Weights of a small transformer language model: learned positions, 4459 steps.
Each number is 200 + 20 x the weight over its row's rms, rounded and kept within 0 to 999. Layers, rows and columns count from 0. The size before them is the row's rms in percent of the matrix's.

# layer 5 attention output, 96x96, rms 0.072, rows 34-95, columns 0-95
090,199,216,176,186,195,219,211,186,183,204,212,180,170,221,222,196,205,203,188,211,213,173,198,161,175,191,211,187,177,183,191,226,230,202,166,203,212,205,193,216,187,188,198,140,198,181,241,206,176,205,158,227,209,202,150,208,211,212,224,224,197,231,189,185,195,244,214,204,177,181,221,179,171,212,155,201,216,193,202,211,216,168,201,181,209,199,194,189,222,211,170,221,223,205,204,200
101,204,220,195,193,213,168,180,194,202,179,208,187,203,183,232,197,194,190,188,253,194,229,193,181,199,210,224,198,197,185,216,199,172,192,168,198,193,208,145,219,246,178,170,157,221,189,224,177,203,203,197,197,255,204,215,194,192,189,184,215,207,214,199,220,220,212,167,179,201,182,219,198,214,212,213,200,221,182,189,221,223,224,229,221,210,222,185,163,189,214,232,225,176,188,205,195
098,167,195,198,228,216,208,187,180,190,196,195,222,173,166,230,220,204,203,161,197,214,181,230,215,205,188,215,217,212,219,219,180,193,183,191,228,201,212,217,218,257,203,188,183,182,180,193,210,195,212,209,241,198,186,227,188,221,232,206,195,193,200,194,196,159,210,237,207,182,182,203,186,224,199,224,193,188,216,237,190,202,158,241,187,228,167,177,175,189,198,210,203,222,218,216,181
092,180,200,208,233,199,215,181,219,187,219,199,210,197,229,213,208,199,215,211,199,181,219,197,194,196,240,201,156,191,209,174,200,169,194,198,199,207,219,222,233,186,193,239,202,208,198,217,185,156,223,174,189,223,181,163,198,199,186,204,173,213,185,192,200,189,187,211,196,215,188,196,173,143,170,184,179,204,176,205,185,217,199,213,172,194,201,226,177,206,193,181,149,165,243,187,181
106,175,171,220,182,215,204,193,213,206,183,164,206,204,211,190,205,198,192,202,204,234,199,181,218,202,197,211,209,201,198,206,222,196,219,174,159,186,164,191,149,217,202,206,215,212,184,201,216,211,145,199,214,212,205,170,196,192,173,166,212,194,202,167,200,206,176,172,188,200,223,210,207,175,221,193,234,198,252,195,195,160,214,216,199,208,221,194,239,153,184,211,195,173,177,210,191
080,240,192,216,171,212,200,174,217,198,192,228,208,206,210,186,185,175,207,205,194,186,191,183,192,195,204,235,194,193,186,226,191,220,170,192,192,164,193,176,172,183,187,213,205,236,180,184,230,180,219,226,188,216,228,217,229,210,185,208,193,175,178,170,231,174,166,209,177,163,188,217,199,207,209,177,206,175,186,179,192,215,219,181,182,221,218,191,196,178,196,216,249,186,164,163,213
092,189,203,180,197,204,210,216,187,194,176,189,219,193,200,187,181,170,199,187,206,182,198,189,228,209,216,240,194,186,213,177,188,202,180,179,239,228,190,195,180,168,231,212,222,210,182,229,226,221,242,241,186,190,230,219,199,157,190,227,228,195,187,221,188,179,159,149,196,202,211,190,174,200,244,202,181,210,205,223,208,171,174,192,203,195,187,177,183,193,181,200,192,210,212,198,222
102,224,199,204,214,213,208,223,216,162,157,207,159,212,209,177,217,222,188,170,183,211,176,194,177,231,235,201,200,188,214,205,189,181,206,203,192,182,184,183,202,230,230,177,210,179,190,208,214,191,182,200,166,199,172,225,203,169,178,202,228,210,214,234,208,174,230,194,175,195,204,198,139,233,201,174,193,175,205,174,203,199,172,170,212,234,214,199,211,209,213,200,178,215,188,194,199
112,223,200,178,184,164,186,177,226,223,211,226,176,208,219,221,213,191,194,187,212,223,178,212,207,222,191,219,218,224,234,185,201,202,212,215,167,201,181,221,241,199,225,191,163,188,230,178,211,205,222,214,197,232,239,240,201,205,195,213,218,220,166,221,198,220,207,215,202,148,208,196,221,221,192,225,220,204,172,165,182,179,203,198,177,210,189,196,200,210,179,216,162,206,202,188,192
103,202,222,174,201,191,258,168,196,174,218,192,210,196,207,195,204,224,187,207,205,206,176,209,190,225,170,196,200,246,212,213,206,215,203,194,223,178,219,217,174,205,186,212,195,179,211,226,160,214,197,192,175,199,197,141,178,205,203,192,185,227,195,166,188,181,253,237,175,204,198,190,223,197,223,199,230,174,169,206,188,161,209,191,210,225,184,209,203,187,181,176,197,196,207,206,201
102,201,192,203,199,204,187,173,203,217,176,193,182,169,196,203,179,200,207,197,196,198,214,192,189,183,175,216,230,204,178,209,183,230,205,167,183,201,163,177,184,194,211,209,181,233,200,204,201,217,200,206,185,220,185,162,205,244,217,230,199,221,144,223,208,182,184,210,190,192,190,207,173,202,151,234,221,199,223,218,199,140,219,196,207,174,223,229,170,204,216,208,215,198,197,236,200
103,213,241,212,184,198,231,199,171,189,191,193,200,205,203,194,200,218,197,197,180,194,219,192,183,209,191,195,184,212,198,203,189,213,224,184,194,152,189,209,196,173,258,234,223,170,193,249,201,235,189,211,201,183,157,234,193,189,158,201,205,168,218,194,210,173,198,220,187,202,212,190,202,164,209,207,213,158,191,212,201,246,198,189,213,190,184,210,182,235,194,176,203,220,182,212,202
090,200,213,174,187,192,206,225,220,182,187,206,198,168,197,193,239,175,207,208,225,197,208,204,217,196,194,206,194,202,185,157,198,175,217,193,167,182,161,214,209,182,213,201,215,210,176,207,206,186,243,191,237,206,205,224,214,184,178,228,243,180,189,169,220,189,248,181,204,228,184,249,192,189,224,160,194,173,207,201,200,176,196,218,178,229,199,211,213,199,175,185,190,202,168,200,201
097,227,174,180,225,221,197,219,183,196,213,196,207,204,203,196,201,168,199,216,205,204,202,210,224,224,191,231,200,202,218,173,187,217,233,182,249,227,190,198,202,167,193,174,182,175,227,210,188,167,209,191,197,236,202,182,255,199,204,167,205,169,219,220,182,204,206,181,195,222,231,209,201,239,191,179,193,210,198,208,226,185,183,200,187,221,230,211,200,157,171,174,190,177,223,192,193
083,236,188,195,183,224,212,184,189,210,183,226,208,216,170,190,201,197,211,243,226,199,206,217,198,226,194,212,193,209,188,195,206,189,163,197,221,166,189,221,189,231,212,232,185,183,213,192,240,205,224,181,192,166,204,235,185,194,187,220,213,230,198,190,164,239,190,202,191,245,223,189,192,221,202,204,197,188,190,213,226,197,215,164,213,234,158,225,220,182,192,202,233,200,177,189,188
112,178,192,185,208,199,191,192,214,173,196,221,222,196,205,201,176,190,220,220,222,209,210,225,178,188,210,179,213,218,202,215,188,230,203,221,211,211,187,233,245,219,176,220,179,188,168,205,215,173,195,175,223,223,204,177,184,193,168,183,211,250,186,180,214,227,219,194,230,208,180,194,210,204,133,200,177,163,198,203,217,229,203,231,191,217,191,210,183,191,168,207,213,209,201,168,206
101,248,209,207,168,167,197,208,183,189,214,209,190,230,205,185,155,207,237,192,210,220,202,202,203,162,202,198,185,219,183,192,192,184,176,232,227,219,179,189,213,171,180,216,200,169,210,191,165,191,216,203,239,205,191,238,219,210,181,192,211,197,204,206,217,230,198,219,183,181,200,192,212,152,213,191,196,178,215,189,187,204,222,214,232,205,219,218,201,229,215,215,227,203,162,166,218
109,200,206,199,188,185,201,223,195,190,208,182,177,189,204,208,224,174,191,183,159,205,194,199,187,211,202,213,162,214,196,190,184,198,225,187,205,240,200,254,178,195,208,201,227,209,143,187,197,219,187,215,169,177,176,197,206,200,200,216,237,254,183,241,181,208,223,197,189,203,210,232,221,187,224,213,176,204,195,198,182,205,182,176,174,195,175,185,220,219,214,202,187,242,174,180,208
116,216,218,234,198,204,210,188,226,179,207,189,211,205,214,190,199,208,176,208,207,223,219,192,203,184,191,176,206,211,225,190,196,201,192,216,176,242,201,209,199,199,203,192,196,177,237,210,217,199,174,168,212,187,138,207,231,180,221,204,183,159,226,201,197,215,216,169,199,211,206,188,202,179,185,234,186,160,184,195,203,174,195,186,232,189,233,242,220,214,204,189,175,159,241,198,217
103,215,215,186,225,210,207,169,195,200,182,185,206,221,230,191,173,207,208,196,208,196,185,209,195,183,222,183,197,191,196,180,225,212,229,215,237,193,253,232,212,186,206,211,209,196,178,209,204,191,201,186,179,193,190,189,208,224,175,147,176,186,190,210,201,195,194,189,218,199,204,190,166,213,202,173,233,218,194,197,252,161,189,210,223,189,197,244,220,200,172,173,225,214,204,147,217
093,212,195,177,185,206,196,196,208,190,250,188,199,243,191,207,188,193,192,219,219,219,195,213,221,224,181,203,205,231,232,182,217,168,221,214,200,196,208,165,206,217,219,185,219,177,223,188,192,192,212,204,196,233,245,225,208,196,172,232,223,217,196,173,242,218,213,204,181,217,212,205,201,216,190,199,216,199,231,151,167,196,208,217,213,186,217,163,175,192,199,168,180,206,234,217,208
101,213,186,205,234,174,202,208,209,206,168,219,202,193,212,169,190,194,229,188,211,188,190,199,214,209,214,220,208,194,214,216,180,159,221,228,164,208,202,180,203,178,169,199,177,217,196,169,194,216,185,179,206,226,230,178,188,198,187,161,168,161,199,254,162,185,204,189,228,197,215,192,163,227,200,199,193,199,186,222,192,201,196,184,230,192,185,220,198,194,235,213,158,189,222,214,213
081,184,200,209,191,221,222,176,209,214,173,199,203,183,189,218,215,214,195,197,212,202,212,184,187,212,172,215,187,196,214,178,224,207,178,236,164,219,219,196,148,176,228,200,186,198,182,209,167,211,203,179,189,205,222,225,183,202,211,210,208,220,226,163,206,188,185,208,229,243,214,217,174,184,201,205,215,202,198,180,202,198,195,183,218,152,218,210,176,192,223,208,133,187,234,205,175
108,177,201,188,174,193,199,195,170,219,215,209,182,225,209,199,198,216,196,235,218,231,206,183,229,204,212,194,181,191,198,223,227,164,224,214,190,205,167,207,171,186,169,179,201,184,226,189,181,167,214,218,191,219,153,206,251,203,226,188,194,236,204,206,198,209,211,209,193,222,180,189,216,208,203,175,182,219,210,201,179,191,224,217,205,217,186,164,252,197,223,242,192,221,211,217,209
081,205,189,174,222,198,202,202,202,214,193,205,213,187,197,229,169,193,194,195,185,229,182,206,176,163,207,191,188,196,203,222,219,218,205,195,220,160,212,213,232,211,237,226,167,231,179,213,223,176,205,197,169,199,193,167,222,212,181,242,198,174,231,194,172,221,199,200,174,182,195,182,180,222,189,204,212,214,208,226,212,176,189,169,214,191,200,254,196,184,208,161,219,200,220,177,167
101,205,171,191,206,198,212,161,193,186,209,213,212,172,212,187,202,181,225,215,209,192,190,196,216,201,212,218,222,194,196,211,217,193,214,196,203,207,182,210,171,201,196,198,174,197,193,158,216,169,165,221,178,217,192,215,162,180,210,209,164,201,192,215,192,194,120,226,227,162,219,191,211,186,181,197,196,183,161,201,187,171,216,206,207,195,221,176,219,181,184,220,226,187,207,193,248
096,218,184,188,210,213,173,208,194,208,215,211,178,235,186,223,219,225,213,198,208,193,170,204,191,208,198,172,214,163,226,198,193,222,188,209,199,162,181,184,230,167,210,166,182,201,205,182,211,179,181,204,207,200,183,217,207,209,194,212,175,216,220,168,187,194,194,182,182,171,221,161,216,210,212,156,232,208,232,174,223,247,205,228,226,229,199,198,185,190,189,177,219,193,206,239,176
101,207,216,218,204,222,188,217,205,193,193,212,183,230,188,194,194,172,195,208,225,197,218,178,211,238,196,183,189,224,197,197,180,173,207,191,195,231,181,179,147,233,177,168,195,217,175,178,187,205,233,221,212,199,202,209,238,248,164,202,177,214,238,207,223,189,205,215,198,185,209,224,215,213,231,197,201,175,218,162,201,193,220,191,188,206,206,214,178,172,146,196,211,204,202,187,214
107,220,189,194,199,215,182,203,208,177,223,196,217,184,205,211,201,214,225,196,181,178,207,220,215,197,183,160,196,209,191,189,235,192,219,126,212,212,232,210,175,244,200,205,200,187,226,202,215,205,197,196,203,244,200,178,199,228,226,210,202,209,202,209,200,219,206,226,181,220,164,197,208,209,147,169,202,210,202,191,202,204,182,206,155,218,173,221,193,206,203,189,218,173,172,214,232
098,182,205,198,184,182,209,207,178,198,181,191,226,188,205,177,190,232,180,206,222,205,211,225,203,219,240,193,172,226,164,194,209,185,167,185,173,199,182,201,212,200,166,203,215,183,227,231,197,188,228,217,181,177,181,198,182,168,199,201,178,199,176,168,223,200,186,162,163,223,174,178,181,171,191,181,181,199,183,197,227,180,223,218,199,200,189,159,211,194,242,207,183,179,227,179,210
098,192,195,198,204,162,222,203,193,229,174,187,191,223,194,199,196,162,196,198,208,200,207,201,219,206,194,178,216,195,222,193,193,190,222,168,195,196,165,221,191,235,237,192,185,169,208,200,202,279,206,200,170,204,239,155,194,216,205,223,209,212,192,222,213,218,200,208,209,171,180,161,199,178,225,196,224,205,194,215,189,222,191,171,181,198,193,208,217,184,192,224,167,213,217,215,180
110,205,232,215,204,190,202,170,180,196,219,206,211,179,198,229,208,196,188,196,175,202,171,176,211,184,215,223,206,203,246,161,187,186,227,216,219,196,204,205,224,178,252,201,182,207,212,192,202,183,210,206,228,204,198,190,198,210,223,172,168,220,188,201,163,170,215,253,220,183,210,196,244,177,223,223,194,219,159,209,218,224,164,200,178,187,208,197,200,187,179,209,212,202,223,206,210
109,210,179,190,203,200,192,218,197,188,218,215,215,207,197,204,187,167,188,225,174,227,211,193,189,201,215,186,199,205,208,223,197,176,190,166,174,214,170,228,173,209,182,251,234,206,191,172,179,177,197,184,214,197,212,198,182,206,150,170,225,196,151,210,194,208,227,189,190,176,220,183,211,208,194,178,173,169,200,193,168,218,237,194,143,210,222,182,226,202,185,200,199,210,185,211,205
115,213,190,177,215,188,192,186,206,189,204,179,199,208,179,200,205,208,195,190,217,227,194,203,211,202,197,199,202,182,188,161,202,169,193,238,211,231,218,201,236,187,196,196,209,202,175,207,199,225,215,174,196,226,168,187,236,250,193,212,179,202,196,199,197,225,187,183,153,194,171,205,207,218,231,174,228,169,206,227,195,176,175,208,205,250,213,199,199,185,179,213,229,175,173,165,163
117,195,183,244,186,208,195,200,189,188,201,190,207,215,212,204,187,177,168,223,185,172,194,229,182,196,200,196,238,214,173,179,193,216,207,166,207,191,245,187,224,185,180,186,224,261,217,180,233,207,193,179,202,181,197,225,184,186,224,206,177,205,149,211,207,208,191,179,208,207,188,207,215,191,193,262,188,216,215,217,201,196,211,209,200,173,188,209,212,207,182,161,213,191,180,174,205
106,228,188,229,188,199,206,164,233,201,236,201,212,169,179,216,222,199,208,211,195,216,192,209,202,199,199,182,183,208,207,199,174,161,181,161,219,196,190,229,216,162,230,221,216,202,198,177,211,194,181,167,165,173,226,195,157,170,181,238,220,206,203,218,191,208,210,207,186,221,238,182,231,178,205,205,182,195,209,168,177,175,201,184,210,186,198,224,172,194,216,205,206,201,183,220,177
085,204,196,204,203,195,198,192,188,226,179,182,223,206,182,193,184,190,201,221,198,173,211,215,186,220,198,204,203,170,192,198,236,222,170,199,188,202,183,216,163,224,224,259,221,239,204,218,229,169,240,178,191,211,198,234,196,216,225,205,178,190,239,223,208,217,172,205,205,269,229,193,211,214,174,197,227,173,195,204,177,205,220,204,183,196,204,187,216,182,198,205,189,201,186,203,196
106,196,211,179,218,186,190,191,213,234,222,189,184,207,186,194,191,189,234,215,194,169,192,187,249,181,179,191,212,193,184,191,166,212,206,183,170,174,226,161,185,202,218,203,190,188,213,155,202,151,219,194,184,202,195,205,175,201,224,190,181,209,173,203,168,233,202,204,163,188,220,212,218,185,206,195,190,243,214,228,161,184,229,198,209,178,187,209,178,173,196,200,209,208,162,212,205
104,216,190,192,170,216,180,211,165,196,200,216,202,226,187,169,221,188,225,191,186,197,200,219,219,168,210,211,174,169,222,217,203,195,197,177,225,191,205,209,210,173,202,188,215,164,193,211,176,261,184,206,188,183,181,201,171,190,194,195,231,188,227,196,160,193,173,160,202,192,223,172,199,199,197,156,177,217,220,184,222,229,200,190,202,197,194,176,212,202,214,179,215,246,224,211,206
101,188,221,194,167,179,180,225,211,174,223,174,187,212,211,207,196,206,190,182,204,198,186,196,206,214,208,197,189,189,185,187,204,203,197,222,159,240,208,183,217,207,181,252,243,232,217,209,160,187,204,203,183,221,212,194,189,166,173,191,199,195,194,177,225,205,208,160,186,181,190,209,199,173,193,189,193,199,223,175,187,189,193,224,202,182,177,166,202,263,242,189,179,196,210,197,220
094,189,198,166,202,205,210,229,198,202,184,189,229,181,191,203,193,193,205,210,177,201,194,173,175,206,217,186,210,216,185,215,239,192,217,203,246,192,205,200,188,225,185,201,231,243,195,222,205,174,250,225,174,177,197,225,196,179,213,208,226,183,196,235,213,176,245,197,202,202,177,182,141,204,191,233,201,199,210,221,162,201,207,202,197,186,185,191,213,236,196,222,206,183,179,217,213
110,172,207,212,233,219,206,210,189,209,195,216,201,176,174,174,202,185,177,191,213,208,196,207,218,192,201,169,183,206,161,209,163,232,234,214,193,197,196,239,203,166,171,205,190,169,182,206,209,202,214,164,206,193,185,218,222,217,176,204,175,201,218,235,225,202,233,210,211,227,175,236,201,210,202,207,146,198,207,208,209,185,206,165,185,174,219,189,182,189,193,211,184,218,211,169,165
105,203,199,182,211,211,184,224,207,215,220,192,231,200,213,212,201,207,191,150,176,177,194,198,200,197,189,220,235,192,169,188,180,206,210,214,174,215,214,173,224,194,235,199,182,175,178,178,199,205,187,223,230,193,207,195,233,187,219,157,233,196,244,180,211,195,236,195,183,172,211,205,207,203,229,211,214,215,195,201,199,166,193,240,179,185,235,209,187,192,217,167,191,208,155,219,186
090,194,179,193,172,149,148,197,198,200,204,223,183,225,211,200,219,178,207,181,190,206,247,204,225,158,189,196,201,204,177,201,204,184,213,183,153,182,244,174,194,216,219,209,220,175,223,171,212,203,189,205,206,190,190,203,213,204,202,209,209,204,232,201,183,237,203,206,206,173,183,237,192,157,188,225,196,202,238,193,188,195,222,211,179,164,219,217,214,190,207,188,211,221,191,213,198
108,183,196,184,190,217,183,214,202,185,215,209,178,217,202,194,223,209,197,215,194,218,187,214,207,198,225,189,174,188,202,187,252,189,186,185,208,244,180,197,247,235,202,184,173,247,224,193,184,212,212,174,209,214,204,216,205,246,190,193,191,207,229,234,192,215,203,180,183,189,210,184,216,240,198,161,196,221,223,194,194,200,207,203,197,200,189,154,231,239,173,203,203,174,180,175,212
086,236,214,189,213,182,183,177,202,201,190,190,205,170,219,181,211,194,223,197,223,189,179,203,188,201,188,194,212,183,233,212,213,195,213,225,209,195,205,198,212,194,188,192,154,185,185,201,212,176,166,211,189,195,171,162,208,194,208,222,210,185,156,163,222,195,214,210,229,169,199,199,244,237,173,197,243,221,167,218,205,182,187,167,210,197,188,207,218,228,216,215,210,204,176,200,251
103,170,197,224,216,183,185,185,209,183,201,168,213,188,193,256,179,190,225,205,214,180,183,202,200,212,209,193,198,204,191,177,211,249,219,234,192,210,176,197,192,214,204,228,202,232,225,224,197,190,200,194,186,228,193,189,222,196,212,232,201,185,196,227,177,204,183,177,235,218,137,174,196,183,196,232,232,201,199,196,187,186,165,201,183,198,173,181,152,207,208,211,184,204,198,199,180
115,183,189,234,192,203,216,238,203,223,199,208,217,191,184,206,194,202,228,209,185,186,191,190,205,212,226,202,193,185,216,207,195,204,208,222,196,207,204,177,148,229,193,173,193,221,209,220,204,171,179,197,226,205,201,169,235,209,189,233,213,205,176,237,174,193,214,223,190,207,191,172,229,228,222,202,171,201,217,244,192,211,205,169,172,199,161,218,226,198,205,253,215,170,200,174,202
098,188,200,193,219,230,217,208,201,197,197,199,215,229,240,184,205,226,223,222,199,211,179,251,194,208,209,226,198,226,214,184,187,164,212,203,184,206,195,204,180,184,217,192,187,235,198,202,216,231,162,207,236,208,191,180,199,196,217,165,199,186,219,186,188,179,181,182,161,211,220,177,187,198,173,190,199,195,206,199,204,211,214,236,225,227,200,194,219,188,186,135,180,216,243,203,214
091,224,203,193,208,219,182,199,223,259,207,220,178,211,199,183,214,177,203,178,207,181,227,203,194,189,183,177,199,188,207,193,206,244,188,219,160,209,181,242,200,171,176,195,161,187,233,156,176,178,202,201,198,175,200,199,198,205,192,208,196,162,200,207,199,197,206,165,215,192,207,162,187,182,197,178,213,225,234,158,190,204,177,189,204,224,209,235,176,216,199,204,194,199,219,192,181
087,212,203,220,206,212,193,212,229,189,199,199,226,214,174,199,224,210,204,188,217,195,216,221,234,155,197,206,210,174,205,210,173,215,168,195,244,224,193,205,213,146,175,187,199,193,197,208,190,208,213,181,226,180,201,158,212,224,225,204,185,187,205,168,206,218,226,149,206,225,187,207,243,202,203,202,205,205,236,227,208,213,187,215,209,223,237,221,181,196,192,208,230,190,178,209,179
106,185,201,197,200,206,186,192,215,209,204,207,193,233,210,236,208,219,210,211,243,223,199,199,198,226,184,181,182,225,195,188,174,192,198,189,228,214,198,241,167,179,190,200,219,167,199,189,211,189,202,208,186,167,210,173,198,180,228,184,233,240,208,197,189,220,234,208,169,196,211,187,216,164,240,194,218,190,213,177,190,199,217,218,222,220,171,237,229,179,196,220,181,215,197,237,165
100,181,216,211,197,198,185,206,215,172,216,173,175,205,176,181,176,200,185,202,206,190,229,196,187,192,190,238,191,216,246,229,192,204,192,216,229,177,213,181,221,225,185,230,208,196,236,242,210,173,209,209,183,224,217,199,173,169,205,184,199,174,229,218,175,205,189,167,212,166,223,174,180,193,203,223,203,208,180,192,240,175,192,193,216,231,193,174,182,195,194,225,231,199,226,196,220
103,188,219,194,235,190,169,199,192,229,186,215,189,230,186,197,202,204,190,227,193,188,179,186,171,200,176,212,187,221,173,223,189,237,233,244,206,204,223,221,210,231,200,215,187,230,204,198,192,230,204,213,197,202,210,221,250,204,189,203,203,176,194,194,188,189,182,188,218,147,196,216,202,218,164,208,207,192,176,223,189,225,198,166,212,196,154,171,209,218,224,188,200,231,183,193,176
111,189,205,197,157,229,191,187,199,212,198,200,208,226,213,220,167,174,190,170,206,203,190,219,209,207,171,206,209,189,186,216,212,223,206,191,178,190,161,203,206,214,190,142,206,248,185,230,189,213,253,180,182,192,201,195,169,216,216,166,218,176,183,188,213,202,201,185,190,190,191,172,212,214,238,239,193,226,183,191,226,205,219,210,187,189,201,222,191,218,173,225,200,212,180,190,229
090,197,197,216,196,211,200,216,208,211,203,193,195,187,210,190,216,234,199,189,200,199,208,209,165,191,221,180,182,222,200,196,212,205,207,240,166,138,192,232,167,199,196,197,206,220,206,208,195,195,190,176,194,211,178,164,219,192,226,227,186,218,197,195,162,176,213,182,211,242,181,222,207,195,171,210,184,221,199,166,217,247,176,193,196,234,168,184,216,237,208,236,226,206,200,181,207
091,191,174,184,207,184,209,197,218,166,169,173,216,193,200,182,192,186,222,204,204,217,188,154,183,186,174,202,202,214,174,203,178,189,196,233,211,214,171,209,215,234,210,244,214,194,166,247,173,205,171,185,201,171,214,220,217,216,200,204,250,204,219,174,194,223,183,209,217,191,197,235,186,194,192,191,216,138,174,202,201,194,189,182,199,194,208,196,189,200,222,203,202,230,182,183,214
086,236,223,195,209,220,219,176,231,196,219,231,198,191,205,203,210,153,204,203,209,158,229,208,201,180,208,185,202,191,206,205,191,155,219,207,182,173,173,169,154,190,208,203,180,190,190,167,170,188,214,203,214,211,161,185,173,193,203,216,228,186,204,196,193,193,203,209,201,204,202,143,175,194,215,219,179,184,170,172,194,193,195,203,185,207,227,224,183,219,174,171,217,218,200,222,217
105,205,223,194,232,193,236,204,185,202,187,188,200,201,182,222,199,210,176,206,270,220,197,201,195,198,221,194,221,237,206,200,206,179,198,213,212,196,204,212,175,219,208,223,221,196,200,183,189,199,210,167,226,221,213,215,192,187,217,210,203,219,215,185,167,194,224,185,248,207,182,174,171,199,228,195,216,179,142,190,230,209,206,215,230,219,198,160,213,206,213,192,183,173,232,221,211
098,194,219,200,186,200,229,221,205,201,185,174,209,190,212,219,204,212,205,197,190,178,182,226,203,174,227,196,195,164,186,206,222,194,219,186,217,212,203,186,214,166,200,180,200,233,183,200,209,213,210,209,191,216,211,185,162,195,183,217,211,259,241,185,240,187,204,178,237,222,173,178,197,190,220,177,223,206,185,211,216,252,170,220,200,158,203,168,186,215,200,220,215,188,167,201,207
106,209,211,184,196,220,203,210,186,212,221,221,213,179,197,219,201,229,193,205,171,210,208,222,190,216,201,220,179,197,197,196,179,177,179,229,177,237,233,202,202,199,227,200,176,167,139,183,189,244,171,196,162,185,215,210,210,165,205,213,207,187,209,195,205,172,191,212,188,209,204,199,211,195,213,182,187,212,182,213,157,218,196,220,212,235,186,202,150,207,187,195,244,228,208,176,192
103,181,191,231,212,184,211,214,203,192,198,214,218,150,182,203,178,204,186,166,196,169,211,190,193,190,236,232,211,206,204,231,180,200,190,198,206,193,214,177,226,219,178,191,185,183,226,203,202,173,176,210,193,190,231,192,219,177,183,208,184,229,195,216,180,196,192,219,229,210,185,228,195,221,213,229,194,213,154,208,226,184,197,191,164,200,195,203,170,184,237,231,210,169,253,189,186